Weights of a small GPT-style language model, trained from scratch on English Wikipedia.
Architecture: RMSNorm after each block, no biases in attention or MLP, normalized queries and keys.
Training: a variant of SOAP for these matrices, 110M tokens.
Each number is 128 + 24 x the weight over its row's rms, rounded and kept within 0 to 255. Layers, rows and columns count from 0. The size above them is the row's rms in percent of the matrix's.

# layer 5 MLP up, 320x128, rms 0.32, rows 225-259, columns 64-127
size [109 102  99  97 102  94  96  95 103  97 112  91  96 105  98 101 106  99 103 100 103  94  91  97  98  96 100 102  99 107 101 102  99 104 107]
[[203 120 137 183  87 127 142 136  92 145  89  98 150 117 144 109  87 152 154 150 111 135 139 115 136 101 146 143 146 144 143 166 152 151 147 100 120 127 140  91 161 147  98 159 106 139 137 125 136 110 158 158 165 127 140 126 107  76 135 153 140 151 131  95]
 [125  71 130 144 100  75 137 146 124 138  97 132 136 108 156  76 114 118 119  98 125 137 142 160 158 159  98 136 173 117 127 153 155 137 105 143 152  98 122 167 108 170 122 131 111 136 131  92 104 116 121 141 162  84 153 150 116 139 120 125 119 135 102  87]
 [159 102 117 152 137 134 123 122 109  89  75 150 139 143 103 118  86 166  71  97 134 160 129  99 153  94 145 135 120 117 109 114 103 165 167 153 108 126 143  90 150 193 105  91 132 174 141 152 144 165 129 127 144 130 125 124 149 115 112 109  97 180 162 135]
 [149 160 138 143 101 134 143 163 183 159 135 155 122 150 142  62 153 136 168 140 114 133 147 100 165 118  88 137 149 118 136 143 124 150 100 107 145 116 121 110 109 121 117 151 126 133 112 121 151 114 116 140 115 139 111 127 123 113 103 186  89 108 136 109]
 [180 132 114 171 145 143 120 138 143 138 129 106 117 149 100 121 135 123 157 168 127 145  95  91 120 117 110 125 110  62 128  90  80 132 169 124 174 124 123 171 115 143 133 142 103 119 130 147 121 136 134 135  78 119 138 106 102  96 153 148 118 136 156 118]
 [130 111  96 118  97  78 134 126 126 142 141 152  73 117  92 139 177 133  94 114 147 152 128 147 187 135 148 173 152 167 125 101 126  96 150 108 130 134 159 127 168 107 140 129  99 115 127 104 133 105 101 149 115 154 121 143  85 119 114 146 141 148 116 139]
 [169 133 101 157 111 140 150 114 119 141 103 151 154 111 102 136 116 156 122 108 141 186 137 108 181 135 109 108 118 165 116 128  77 138  90 156 133  93  88 145 154 184 124 123 148 173 130 115 130 139 147 137  98 118 153  97 113 152 125 155 106 110 122 115]
 [117 175 157 107 135 123 129  94 106 119 147 131 150 126 155 146 107 178 130 109 110 106 120 180 111 107 121 172  72 109 131 100 135 126  91 138 137 143 120  87 142 135 132 117 140 154 132 153 109 105 111 160 105 160 112 108 105  95 159 142 101 104 117 135]
 [162 130 170 172 194 152 118 137 125 123 141 118 139 135 139 140 123 138 143 128 149 141 172 134 173 105 131 109 127 132  83 174  70 103 126 150 144 151 131 111 161  97 133 104 142 124 107 105 116 137 133 100 114 157 135 123 133 142 148  98 143 150 146 110]
 [162 153  99 168 144 170  98 144 125  87 104 125 154  58 122 158 136 165 106 155 114 122  94 120 155  94 170 118 152 103 119 132 103 137 142 121 137 132 138 141 136 115 129 153 117 117 114 113 144 142 145 115 100 116 127 164 106 164 171  88 122 113 141  92]
 [113  85 142 129 137 165 123 131 148 120 121 123 180 157 100 141 142 140 116 106 152 180  95 123 124 152 154 162 128 125 148 163 164 138 116 114 121 154 115 130  80 181 107 116 124 127 144 162 140 140 119 128 111  98 114  98  84 147 133  95 144 153 159 115]
 [128 103 131 124 131 115 116  86 119 133 149 153 161 124 160 145  97 133 156 118 136 112 137 138 144  79 113 124 119  99 129 114 125  91  78 176 172 101 108 141 131 155  93 136  76 145 169 148 100 119 148 124 109 107 109 185 130 144 113 107 152 142  90 152]
 [155  73 143 125 126 147 156 112 119 120 112 142 153 159 138 114 159 129 124 167 144 135 171 171 108 145 119 165 190 157  91 140 154 152 162 110 141 102 149 123 140  94 135 146 146 106 152 168 126 120 115 124 120 105  99 123  92 118 133 118 137 131 109  88]
 [139 111 198 139 146 123 124 117 106 141 117 128 125 118 152 126 131 123 106 155 102  94  94 120  97 144 143 126 133 114 131 100 149  74 147  96 174 117 113 133 122 117  88 122 145 121 147 159  80 126 145 170 123 130 109 115 134 120 141 105 151 159 139 122]
 [172 111 159 163 120 130 144 144  87 156 102 114 144  97 133  75 172 184 151 132 141 136 203 134 117 145 110 110 136 188 116 119 118 128 167 119 138 109 155 166 114  84 118 122 129 139 161 143 138  91 121 127 118 146 138 146 140 129  88 120 112 118 102  73]
 [ 93  74 129 103 141  97 111 109 126 120 151 100 121 109 103 106 116 120 142 140 141  94 172 138 121 126 130 179 123  94 173 108 141 108 159 154 125 147 173 115 126 138 131 129 150 139 115 116 123 140  73 126 117 127 106  95 155 142 150 127 112  94 123 170]
 [ 74 126 150 117  93 108 125 142 122 183 109 100 120  83 116 146 175 118 182 137 111  85 163 158 123 126 110 125 170 131 141  86 105 113 135 114 161 121 113 166 129 133 111 104 117 127 129 132 101 115 160  95 141 109 150 130  58 127 113 124 134 106 130 147]
 [155  91 146 150 138 109 118  94  99 146 110  79 120  95  98 139 100 126 170 143 123 110 132 118 128 130 124  87 130 113 158 132  92 118 133 158 106 109 149 108 114 139 171 180 136 142 140 134 109 100 133 124 168 152 127 107 165  82  93 116 117 107 103  96]
 [132 157 147 119 181 140 142 121 137 113 119 111 130 114 109  86  85 100 118 134 164 115  78 121 120 129 130 104 154 112 101 167 176 118 120 146 118 123 124 127 118 114 110 116 121 148 132 134 156 123 179 147 116 116 137 116 152 147 127 151  83 124  96 153]
 [146 105  93 134  80 130 131 108 120 141 149 179 150 141 115 136 150 156 126 168 121 151 101  83 138 141 147 150 153 122  99 164 128 186  90  88 142 165 121 134 171 141  96 117 150 117 148 106 166  90 134 150  94 138 140  94  95 100 137 140  71 158 118 126]
 [ 87 147 110 115 141 122 117 146 158 147 116 117 106 162 127 104 151 135 101 123  83 119  85 122 159 121 126 126 131 167 107 113 124  99 154 151 158 137 129 117 109 186  86 129 178 146 109 144 110 122 172 178 156  91 173 142 114 135 121 118 105 127 127 119]
 [151 189 144 115 141 104 146 140 145 110 125 104  86 112 156 142 141 154 145 108 101 147 149 100 145 124 137 181 110 124  93 124 137 123 178 131 136  90 129 162 160 153 135  91  85 178 158 102  94 116 114 120 106 148 115 130 124 116 134 129 149 115  63 102]
 [134 132 111 160 166 151 156 130  98 140 125 115 116 162 130 104 107 127 147  98 130 158 142 174 150 104 127  92 120 127 139 126  85 123  96 119 153 151  90 147 118  95 135 121  93 139 139 150 171  99 147  83 114 127 123 155 113 135 135 139 152  78 109 143]
 [167 125 166 108 149 126 161 114 115 145 147 152 108 141 133  94 157 161 147 152 125 129  78  72 117  99 123 125 141 152 135 148 106 103 170  91 165 117 117 148 182  95 131 122 165 155 119 120 163 158 118 106 124 176 106 124 102 165 129 113 123 151 127 112]
 [163  94  85 121 186 148 154 146 127 130 155 143  79 166 144 166 103 125 144 141 100 152 127 115  76 124  95 118  98 137 149 120 153 115 130 154 138 140 112 130 167 123 117 132 121 138 123 138 157 126 125 128 112 137 151 117 141 150 134 114 143  96 154 158]
 [100 132  67 144 106  96 153 188 127 109 163 130 168  99 147  92 132 119 127 103 113 132 125 122 104 131 133 106 134 123 111 122 133  90  98 172 136 130 133 149 115 149 123 155 145 138 163 117  97 139  97  92 141 135 106 143 118 111 133  70 111 112 106 111]
 [133 117 119 132 125 134  68 120 108 150 156 101 132  90 109 141  93 125 135 108 160 121 116 140 133 134 169 104 134 137 125 136  96 118 123 157 103 175 138 117 155 147 105 100  82 135 105 118 157 156 132 130 143 140 125 171  81 125 116  89  77 121 129 152]
 [117  84  92 122 183 181 146 128 149 125 101 115 130 121 112 176 133 109  91 146 129 160 165 131 161 132  74 159 132  99 125 158 137 129 106 191 149 157 110  89 111 141 112 156 165 124 129 146 131 127 126 175 139 136 148 140  89 135 124  77 128 135  96 121]
 [167 143 135 113 126 132 110 109 162 121 127 150 153 112 195 118 169 125 106 132 148 123 123 112 148 116 143 148 166 120 142 147 107 141 147  58 169 135  76 130 132 116 120 143 114 138 125 120  89 133 134 112 151 120 143 112  89  76 112 105 129 167 121 163]
 [134 112 125 126  84 157  87 107 115 114 123 127 120 126 120 102 108  79 137 149  90 156 138 128 101 164 112 149  97 122 130 139 108 105 195 167 106 105 166 127 102 155  90  69 171 116 136 131 103 137 155  86  85 141 150 151 128  88 112 134 111  99 124 103]
 [170 121 158 144  85 118 110 126 123 100 124 131 125 132 108  81  74 110 133 166 123 136 100 149 161 124 100 138 113 139 123 124 165 134 140 123 116 126 128 133 134  74 105 111  55 101 140 147 106 125 165 126  95  91 101 126 158 137 116 123 139 137  93 126]
 [115 149 165 134 140 115 180 112 125 158 170 130  78 135  93 122 157 140 147 122 125 115 116 103 147 141 104 155 147 147  93 118  89 113 114 188 106  48  87 126  72 138 146  87 159 155 149 158  89 134 140 172 118 118 112 132 127 135 120 120 143 125 113 145]
 [104 117 144 165 116 150 144 157 148 161 125 110 108 150 161 129 121  96 116 143 127 132 181 129 146 151  74 103 114 104  91  83 139 128 120  78 123 104 159 176 114  67 169 134 130 181 164 145 167 174 127 148 127 119 101 121 128 119 156 138 143 130 131 140]
 [105 132 141 126 125 140 141 129 130 138 129  83 133 133 132 146 183 152 118 136 110 136 155  98 116 125 126 146 159  64 117 120 119 140 151  79 135 108 142  98 170  60 130 130 130 114 142 126 115 138 113 153  84 106 151 160 106 145 122 118 133 121 117 138]
 [172 140 109 146 108 135 148 117 133 165 165 104 153 142 106  83 160 100 111 129  78  89 115  85 122 150 128 113 108 172 133 131 144 140 111 139 143 145 122 165 137 140 166 124 109 140 114 130  84 115 130  99  86 130 107  90 152 147 105 152 126 132 137  90]]
# layer 5 MLP down (transposed), 320x128, rms 0.302, rows 225-259, columns 64-127
size [ 98 104  92  93  96 102 102 100 101  97 101  97 105  91  92 106 100  89 110 100  97  90  95  96  94  88  96  89 103 108  97  92 100 107 106]
[[149 127 133 143 131 151 110 145  97 131 109 117 128 129 112 142 129 143 124  98 104 173 153 151 176 113  66 118 175 152 170 139 137 149 149 113 137  86 117 149 125 165 109 112 130 121 163  84 141 147 150 161 152 127 122 112 119 122 133 152 153 106 142  94]
 [160 177 138 116 144 100 182  99  75 136 138 118 121 102 110 144 154  96 104 126 141 123 149 135 100 157 114 105 118 111 123 120  98 172 121 101  78  97 127 117 163 104 167 123 166 114 116 119 135 130 179 143  87  86 111  91 121 141 128 117 146 119 162 110]
 [114 132 113  89  84 138 147 109 109 148 152 133 135 132 102  90 158 133 128 154 142 111 113 210  96 122  98 129 147 142  93 109 171 159 131 126 112 147 138 164 105 141 114 123 139  91  88 145 166 139 137 132 132 136  92 163 115 120 150 101 143 113  87 149]
 [136 127 130 137 124 124  75 128 137 126 108 132 146 171 145 150 111 104 131 153 126 172 111  96  92 125 190 160 127 109 149 140 151 146 128 157  85 120 149  98 115 124 137  94 100 120 155 101 102 101 138  94 116 127 124 128 117  94 119 107 162 121 139 127]
 [108 106 138  92 121 121 118 132 144 130 160  80 137 132 140 109 106 126 133  89 129 123 117 133 148 107 166 176 129 132 160 170 133 138 117 102 110 185 114 106 138 134 120  86 121 151 119 125 157 136 131 109 155 116 146 108 135 166 168 133 147 102 131 162]
 [116 149 114 133 150 134  77  86 127 100 108 132 147 137 129  82 134 152 155 137 138 173 143 134 128 134 169 140 137 164 161 106  79 150 103 118 117 127  96 114 106 139 100 110 139  95 184 120 153 128 109 158 163 123 127 116 145 144 101 127 146 146 101 139]
 [110 138 161 119  90 141 133 150 130 158 127 130 141 113 117 177  87 131  98  90 134 108 115 158 110 114 159 107 134  85 105 113 114 124 182 126 119 168 116  88 121 116 140 131  94 121  84 137 158  93 102 148 136 135 175 161 118 146 123  91 143 105 105  83]
 [129 108 121 141 135 124  99 130 108  85  94 118 151 121 106 136 145 139 141 130 143 119 137 115 119 142 146 142  80 163 147 115 130 143 112 124  57 131 114 146 134 115 124 100 136 122 134 110 149 135 163 138 147  91 134 107 132 110  94 124  98 116  99 160]
 [138 118 102 136 141 162 119 160  97 139 150 125 117 143 133  79 149 107  80 138 107 172  99  99 101 119 119 117  68 105 128 131  95 144 130 158 141 100 113 141 119 143 158  91 112 165 115  98 150 108 144 129 114 149 119 111 126 139  96  98 137 150  83 136]
 [145 146 131 147 132 115 121 157  95 110 135 129 111 119 135 135 149 117 146 105 117 119 143 138  79 167 124 121  98  96 119 100 129 156 150 130 109 127 112  93 116  89 116  97 128 132 130 177 104 117 151 217 179 146 116  80 112 126 130 129 152 162 114 169]
 [139 175 125  88 139 150 126 133  98 130 103 106 124 148 140 116 125 109  97 119 119 123 158 122 141 224  95 136 126 127 100 117 119 153 139 163 132 122 144  93 131 133 153 104 105  99 142  96 118 147  95 141 116 130 145 170 102 149 164 132 131 112 137  95]
 [128 137 143 145 137  95  96 106 162 119  88  93 126 156 108 125 116 119  79 146 110 118  85 113 161 153 100 123  99  86 109 150 114 129 132 143 132 132 119 110 133 140 126  97 125  92 121 160 138  96  81 132 170 148 142 132  82 137 146 139 118 157 131  90]
 [114 138 139 108 170 134 153 139 162 136 163 116 111 158 166 151  91 148  56 103  75 158 106  85 141 139 109 102 151 147  91 125 134 113 122 200 147 113 125 147 121 125 133 130 167  96 115 127 100 119 145 112 123  96 176 159 142 117 101 113 149 132 123 149]
 [ 50 169  95 124 108 126 125 124 145 120 140 110 134 100 100 125 101 116 122 110 117 131 131 160 122 171 103  92 150 157 128 120  96  75 127 131 105 128 128 148 162 136 140 119 152 130 153  73 118 140 139 140 151 137 146 140 112 124 147 144 105 130 156 132]
 [128 156  72 136 175  84 144 166 157 122 135 127 129 133 114 124 149 123 130 121 144  95 133 194 131 120 152 158 122 146 163 141 136 128 155 124  91 108 136  91 144 140 147 114 125 105 112 118 122 164 164 145 140 128 138 144 124 136 117 142  88 111 139 154]
 [124 123 168  90 118 177 113 124 148 148 113 118  79 164 141 139  82  79 139 152 155 109 123 112 108 134 136 157  97 136 136 144 154  84 113 160 162 114 160 126 108 137  94 100 117 129  82 139 127 151 150 169 127 124 135 179 108 128 113 123 160 126 145  92]
 [106 143 143 166 184 119 118 105 159 111 107 114 130 147 109 130 139 147 122 100  76  80 110 143 144 144  67 110 162 105 147 116 128 115 131 101  96 141 102 105 161 110 126 127 173 111 104 114 140 134 180 122 119 140 139  94 130 101 152 162 149 102 153 140]
 [154 138 117 117 145 162 144 109 168  96 134 180 131 117 170 160 124 162 103 139 158 157 150 156 132 143 152 128  81 157  97 181 163 113 135 129 174 147 124 132 174 135 106 134 114 147  73 134 136 111 118 154 115 132 126 186 146 179 125 121 149 135 116 139]
 [135 120 134 144 134 145 119 159 100 139  98 106 138 139 115  99 171 170 130  82 126 177 157 124  95 154 102 126 136 101 149  77 160 105 153 104 121 136 127 128 115 129 105 123 109 132 115 116 152 144 101 123 137  77 156 122 142 135 156 140 153 178 131 121]
 [113 174 112 124 127 130 117 174 127 121 119 122 161 108 132 142 114 146 131 170 153 128 153 122 111  95 153 136 133 145 145 115 137 155  97 133 143 114 128 140 136 105 143 128 125 195 103 105 123 145 103 106 169 114  93 137 108 135 147 109 172 155 164 166]
 [128  57 158 154 112 126 108 126 129 127 114 134 154 104 166  98 121 128 135 157 132 145 162 122 133 115 116 150 158 115 119 149 157 169 118 141 131 136 152 123 157  81 149 132  80 112 110 158 134 128  79 124 131 169 118  68 156 171 189 120 129 155 140 143]
 [145  91 138 112 133 137 146  96 103 150 122 102 113 106 106 111 147 159 132 132  92 111 100 106 152 132  75 158 155 154 133  87 103 127  86 127 166 190 118 118 103 151 188 162 143 133 129 129 138 136 129 133 146 107  88 152 102 123 112 148 184 151 115 116]
 [137 137 117 139 136  97  85 131 199 130 144 105 136 112 198 119 131 127 144 165 149  57 111 112 114 148 129 157 131 146 167 140 132 119 126  99 108 122 124 100 117 144 121 145 169 151 145 106 110  76  97 150 148 115 153 154 157 121  77 113  89 116 136  74]
 [143 101 154 116 160 119 135 150 144 169 129  96 166 131 111 125 113 165 124 103 153 121 147 137 149  70 126 137  75 141 153 141 106 105  81 135 159  91 108 116 118 124 138 154 139 128 137 150  99 122 117 158 171 123 156 169 103 100 141 100 114 116 130 161]
 [128 128 115 120  92 156 123 130 128 131 132 121 147 135 110 116  92 139 132  95  97 103 133 109 162 140 148 148 164 129  88 107 147 182 139 122 109 138 102 118 125 174 129 110 115 105 114 136 138 174 125 166 135  96 140 167 107  93 129 145 128 188 109 129]
 [127 107 106 100 108 131 107 164 149 139  81 164 101 105 136 169 142 147 115 155 121 136 136 105  95 139  99 143  94 129 139  90 121 164 150 116  97 128 130  68 153  89 151 163 110 120 144 168 137  84  89  89 156 140 130 142 103 117 109 117 102 134 118 131]
 [101 143 119 163 163 102 151 138 112 116 126 172  97 129 100 158 109 138  69 158 117 115 162 130 111 111 130  95 110 150 112 141 120 143 111 139 124 108 129 138 161 118 141 170 101 138 135 192 135 101  94 131 126 134 110 114 171 135 155 133 113 112  96 133]
 [108 137 169 139 102 134 137 159 158 155 127 108 138 112 159 126 137 125 168 145 150 135 103 133 140 140 143 139 111 156 134 131 155 119 124 140 100  95 116 105 117 144 168 147  61 137 140 164 153  76 128 118 103 116  98 102 169 130 115 106 136  97 144 126]
 [ 91 147 154 122 107 139  96 138 162 130 101 128 155 113 142 135 184 137 113 119 135 155 125 169 172 136 122 125 162 126 108 131 130  97 103 112  89 148 111 123 127 143 160 161 101 125 138 140 162 105 139  88 101 111 115 124 142 125 141 155 133 137 159 137]
 [143 103  94 162 133 116 191  92 122 164 175 119 148 142 105 186  84 147 152 131 160 104 112 140 107 151 133 138 114 124 144  91 135 144 135 121 168 142 148  96 138 154 152 130 102 112 161 122  92 133 107 112 132 142 108  83 139 129 120 133 108 154 129 148]
 [106 153 129  99 130 138 140 164 145 150 106 116 143 164 147 133 121 135  91 131 149 167 136  69 128 138 153 138 137 126 150 125 131 180 105 138 115 137 116  91  97 143 160 156 128 150 144 126 138 111 133 112 139 160 167 126 118 154 138 116 109 111 181 146]
 [151 134 115 162 190  88 114 124 128 123 118 158 131 121 110 115 150 121 171  96 126 100 163 119 134 145 155  86 127 130 119 152 111  77 107 137 119 176 115 115 156 100 136 137 164 115 133 116 135 154 153 159 134 119 124 170 126 113  92 118 152  86 124 146]
 [162 114 106 115 136 160 126 189 138 119 144 100 157 122 101 150 122 176 111 112 109 144 116 137 117 128 161 138  75 166 187 164 107 116 105 182 127 123 152  66 165 169 138 120  91 140  93  87  82 123 151 155 138 134 146 136 138 116  94 108 118 124 125 157]
 [118 127 147  87 150 130 118 111 121  99 139 129  87 141 117 126  90  96 152  95 143 109 112 164 122 149 158 109 107 161 123 132 128 111 161 112 116 135 121 154 125 126 176 131 116 137 141 164 150 120 109 131 128 138 123 112 126 123 135 162 101 114 174 116]
 [131 113 174 141  98 136 123 100  91 150  95 185 100 101 134 112 109 102 123 157 128 163 119 126  85 123 154 131 128  94 120 102  85 107 125 145 131 114 126 146 135 137 120 129 126  89 135 102 140 152 149 164 125 111 155 185 100 149 134 115 134 110 120 145]]
# layer 5 MLP gate, 320x128, rms 0.313, rows 226-260, columns 64-127
size [ 97  95 100 100  93  95  92  98  94 102  90  97 100  87 101  94 101 100 110  98  88  92  94 100 102  91 112 101  96 100  99  97  96 104 107]
[[138 161 138 142 122 126 105 130 156 148 118 121 181 147 133 134 150 115  99 113 145 117 145 136 141 121 121 167 156 110  92 162 152 139 162  90 122 116 162 136 130 153 108 106 124  88 134 131  92 147  89 132 149 125 125 156 131 133  84 168 140 127 138 107]
 [ 92 143 109 101 127 107  85  93 105 139 135 119 107 168 136 147 118 140 113 164 135 116 143 153 153 153 142 129 123 167 157 143 130  88 134  83 112 125 165 147 126 120 134 144 141 109 134 123 151 152 108 130  94 137 150 134 117 128 134 133 179 141 124 129]
 [160 193 132  98 148 102 132 119 134 133  97 139 107 132 139 173 140 169 132 152 122  99  87 117 128 140 140 104 113 136  98 127 148  81 126  91 112 144 109 130 110  85 115  96 130 116 130 152 137 112  87 129 125 116  56 182 126 116 131 152 182 126 112 133]
 [148 143 129 190 150  86 140  71 104 139 156 119 147 123 105 168 172  95  99 175 105 129 128 116  74 146  94 114 144 142 113 109 118 128 125 150 142  96 132 147 126  97 146 114 149 112 127 131 112 137 109 127 132 125 102 119 109 101 135 182  93 138 125 134]
 [128 137 129 153 158 149 107 164 110 123 156 134 172 128 149 157  90 149 150 152 140 139 118 119 123 138 183  82  97 128 145 166 116 137 173 153 141 116 116 147  78 139 101 132 110 110 144 194 134 130 140  97 143 149 127 129 143 131 119 138 165 169  96 145]
 [110 118 126 136 100 110 179 153 119 154 114 127 156 170 125 133 145 144 110 105 150 158 188 116  97 113 128 147  97 177 116 128 136 136 130 117 133 106 137 146 166 119 113  93 112 152 134 122 110 128 125 120 147 109 148 122 122 139 114 126  89  89 119 125]
 [158 150 157 133 129 121 115 100  98  90  98  98 107 143 141 116 153 142 156  86 171  59 148 182 124 155 135 114 147 115 143 126 103 120 114 111 152  90 118 131 128 128 161 118  87 139 163  78  95  93 143 102 137 124 103 131  78 134 117 143 146 127  92 144]
 [108 152 127 140 114 154 142 157 115 113 144 104 126 146 141 136 122 121 126 138  93 165  97 139 136 158 122 121 107 156 110  69 114 132 151 172 117 146 149 129 114 101 145 127 131 112 139 119 136 155 117 130 187 143 154 120 134 131 162 146 106 161 121 107]
 [108 101 142 151  87 132 153 144  96 107 138 140 117  85 113 130 105 122 178  84 129 171 145 136 117 125 154 128 105 128 120 116 128  87 180 121 127 135 101 116 145 126 148 115 168 135 120 146 142 102 122 139 162 159 146  90 122 100 140 134 137 157 126 152]
 [170 117 162 135 123  79 159 109 129 140 140 179  87 120 174  79 130 142 139 174 130 113 115 125 136  42 119 142 121 139 127  93  84  98 107  90 125 118  92 152 146 137 129 147 109 145 103  74 134 103 166 111 138 172 142 106 166 102 118 138 103 143 136 117]
 [141 120 102 115 122 118 130 140 150 140 128 157 169 113 107 163 121 131  83 140  99 152  98 147  97 171 129 118 103 106  88 131 101  83 144 102 144  87 120 105 122 161 138 144 166 124 100 145 127  97 121 125 140 117 116 144 153  93 167 135 127 154 115 113]
 [153 166  92 126 148 119 106 149 139 118 134 113 146 111 108  87 119 136 150 134  90 109  41 111 112 143 180 108 135 116 157 131 146 105 139  93 102 178 149 119  87 139 118 137  94 109 127  90 137 130 149 124 106 163 129  64 132 111 169 121 123 136 143 120]
 [150  91 194 105 167 107  98 140 106 144 108 148 129 161 123 141 139 138 127 120  87 146 135  95 159 170 130  68 115 139 100 113 148  81 115 167 143 135 122 136 120 102  76 105 144 142 123 138  86 149 133 125 130 132  94 136 122 161 144 132 158 158 135 151]
 [155 113 170 147 113 128 152 142 118 151 111 129 139 126 124  73 143 163 162 106 141 147 180 137 100 115 138 100 137 144  98 107 108 109 131 117 156 127 117 169  95  69 114 124 157 171 136 134 125 117  97 119 171 158 127 152 119 126  81 128 129 145 129 111]
 [ 85 133  92 123 126 134 101 134 106 163 141 108 127 101 138 114 132 144 125 128  98 146 109 145 136 122 127 139 139 152 137 138 107  81 149 136 151 132 159  91 133 152 167 115 127 122 116 170 170 156 111 111 114 125 132 132 139 166 144  84 118  96 130 176]
 [ 85 123 127 143 118  89 131 152 106 137 162 112 156 120 167 155 135 107 148 155 101 104 135 123 153 145 149 148 139 129 137  96 121 106  71 143 136 125 128 130 111 150 139 168 157 110 119 101 162 111 135 108 143 128 124 132  98 121 139 108 148 137 103 136]
 [107 131 146 117  99 130 143 135 110  81 106 182 124 118 135 151 140 136 108 109 159 108 112 116  86 143 170 141 135 139 137 147 122 160 136  99 150 150  71 125 163  98 103 176  77 100 137  95 154 134 111 124 111 147 150  74 123 121 126 122 155 158 144 106]
 [104  93 122 150 100 105  97 108 124 130 141 108 180 130 140 151 147 144 138 132 100 163 138 169 145 124 160 116  86  94 145 117  43  94 143 122 131 113 116 135 145 132 148 107 100 147 128  87  76 110  98 134 100 123  91 104  84 118 113 122 128 118 125 105]
 [126 112 128 102 115  86 133 109 145 158 139 139 111 146 108 138 163 142 132 123 128 112  97  98 137  94 127 154 121  97 123 121 122  72 139 124 136 113 112 146  79 146 152  92 129 159 116 138 147  77 161 133  93 104 128 148 152 131 135 157 116 160  80 143]
 [129 142 124 120 121 106 185 108 118 143 134 129 112  80 126 128 126 139 149 169 100 137 117 136 140 126 128 113 111 131 125  38 145  79 113 140 146  76  98 106 142 153 177 131 122 158 123  98 144 106 157 139 125 118 103 149 179 117  83 134 160 140 150 152]
 [ 92  95  94 132 135 135  95 101 133 118 104 149 127 127 134 134 134 121 137 141 129 120 129 163 100 161 130 104 132  89 145  91 100 128  92  97 106 105 105 125 157 130 132 142 166  95  98 118 177 142  97 139 105 128 124 124 110 149 142 133  82 173 124 129]
 [171 133 163  93 102 129  79 159 112 136 168 146 109 143 148 152 138 143 101 211  96 110 108  93  91 169 122 172 134 135 116 113 161 158 148 123 113 144 149 157 108 143  86 150 129 116 135  97 111 149 100 159 134 116 115 107 164 118 110 137 148 166 150 101]
 [119 150 184 123 119 128 100 119 136 143 159 123 152 106 140 132 134 149  87 138 139 151 140  98 135 121 147 141 137 145 163 142 134 144 160 127 143 111 114 124 171  79 125 134  67 116 146 138 130 134 107 113 130 135 116  75 124 139  94 109 128 134 106 147]
 [143 113 135 117 122 118 110 158 110 138 128  78 118 140 155  96 132 144 200 123 131 139 156 127  94 101 112 141  85 123 123 132 125 163 154 107  92  90 131 110 193 122 117 119 153 116 154 114 121 133 114 122 137 113 139  94 103 117 145 140 143  93 146  92]
 [130 108 144 151 121 109 154  95 148 120 126 150 118 183 152 144 120 134 162 164 144 150 131 137 134  79 116 157 129 119 136 142 105 131 132 142 126 103 130 108 148 136 107 127 106 153 113 118 156 128 153 161 100  94 159 127 119 153 156 155 116 128 104 123]
 [111 133 105 152  91  70 118 117 136  90 140 100 112 160 101 138 124 158 142 157 130 116 147 104 142 112 150  91 136  71 139  93 142 116 140 134 186 103 133 124 125 127 172 111 100 179 122 105 110 128  86 110 104  98 121 166 115 168 115 108 146 160 127 124]
 [133 151 148 128 109 135 126 127 139 181 107 149 111 108 136 124 122 151 137 141 106 147 135 141 110 124 163 109 123 119 148 110 140 141 152 113 154 130 141 155 139  75 101 110 127  87  57 123 142 136 106 150 108 155 121 140 172  97 146 121 126 136 117 152]
 [105 171 159 166 118 131 142 144 161  72 148 139 112 140 125 149 104 131 122 143 144 102 138 107 120 133 173 147 113 152 138 124 132  85 146 133 132 163 121 155 112 126 113 126 125 119 151 150 166 115 146 130 167 101 151 137 179 147 114 176 116 141 149 135]
 [116 149 122 138 104 140 131 142 138 137 159 163  99 100 106 104 129 121 127 167  85 126 123 143 103  95  95 147 117 126 122 122 142 145 105 156 143 101  85 104 110  91 134 143  95 134 128 155 178 150 126 141 150 148 135 171 149 139 137 157 124 104 125 120]
 [174 157  96 134 102  94 164  97  98 120 136 128 107 125 142 138 106 113 152 119 114 127 131 110  87 138  99 124 105 135 109 132 130  97 160 112 122 131 114  99 133 105 156 120 131 117 208 155 139 149 157 113 151 148 143 134 128  84 149 175 133 120 136 124]
 [ 88 173  97 138 128 138 171 147 125 137 148 132 174 129 145 115 109 158 145 135 119 109 168 107 132 117 130 151 134 130 128 107 149 115 111  64  99 147 142  89 167 128 145 153 179 120 179 139 129 148 131 130 123 155 126 121 144 151 160 137 163 136 141 159]
 [137 162 160 126 142  93 145 128 138 144 114 142 117 124 146 110 154 105 141 152 144 147 109 122 169 147 108 146 144  62  86 143 121 124 149  97 123 133 142 206  98 141 102  84 122 124 149 170 178 121 160 146 119 109 127 103 117  93 183 109 167  94 111 105]
 [141 109  95 130 141 155 149 120 105 150 126 168 154 120 165 114 143 119 168 131 113 132 125 128 143 153  87 139 125 121 125 144 151 136 158  98 110 152 112 136 116 101 161 150 132 115 151 113 117 147 136 130 131 130 117 127 100 171 153 129 154 108 125 134]
 [103 109 144 149  94 126  80 114 114 111 144 142 115 137 113  97 122 139 155 144 125 163 124  92 102 193 133 135  80 103 116 125 116  66 120  93 111  97 147 151 122 139 110 155 111 111 117 110 116 158 114 155 107 123 123 129 113 124 151 107 114 152 135 116]
 [116 137 136  71 139 119 136 101  97 132 108  89 128 141 163 133 116 159  86  86 139 104 145 120  70 125 108 130  99 130 103  74  90  96 128 142 118 130 177 122 121 149  97 144 146 127 162 118  95 121 118  91 116 144 111 137 119  91 124 134 124 109 136 173]]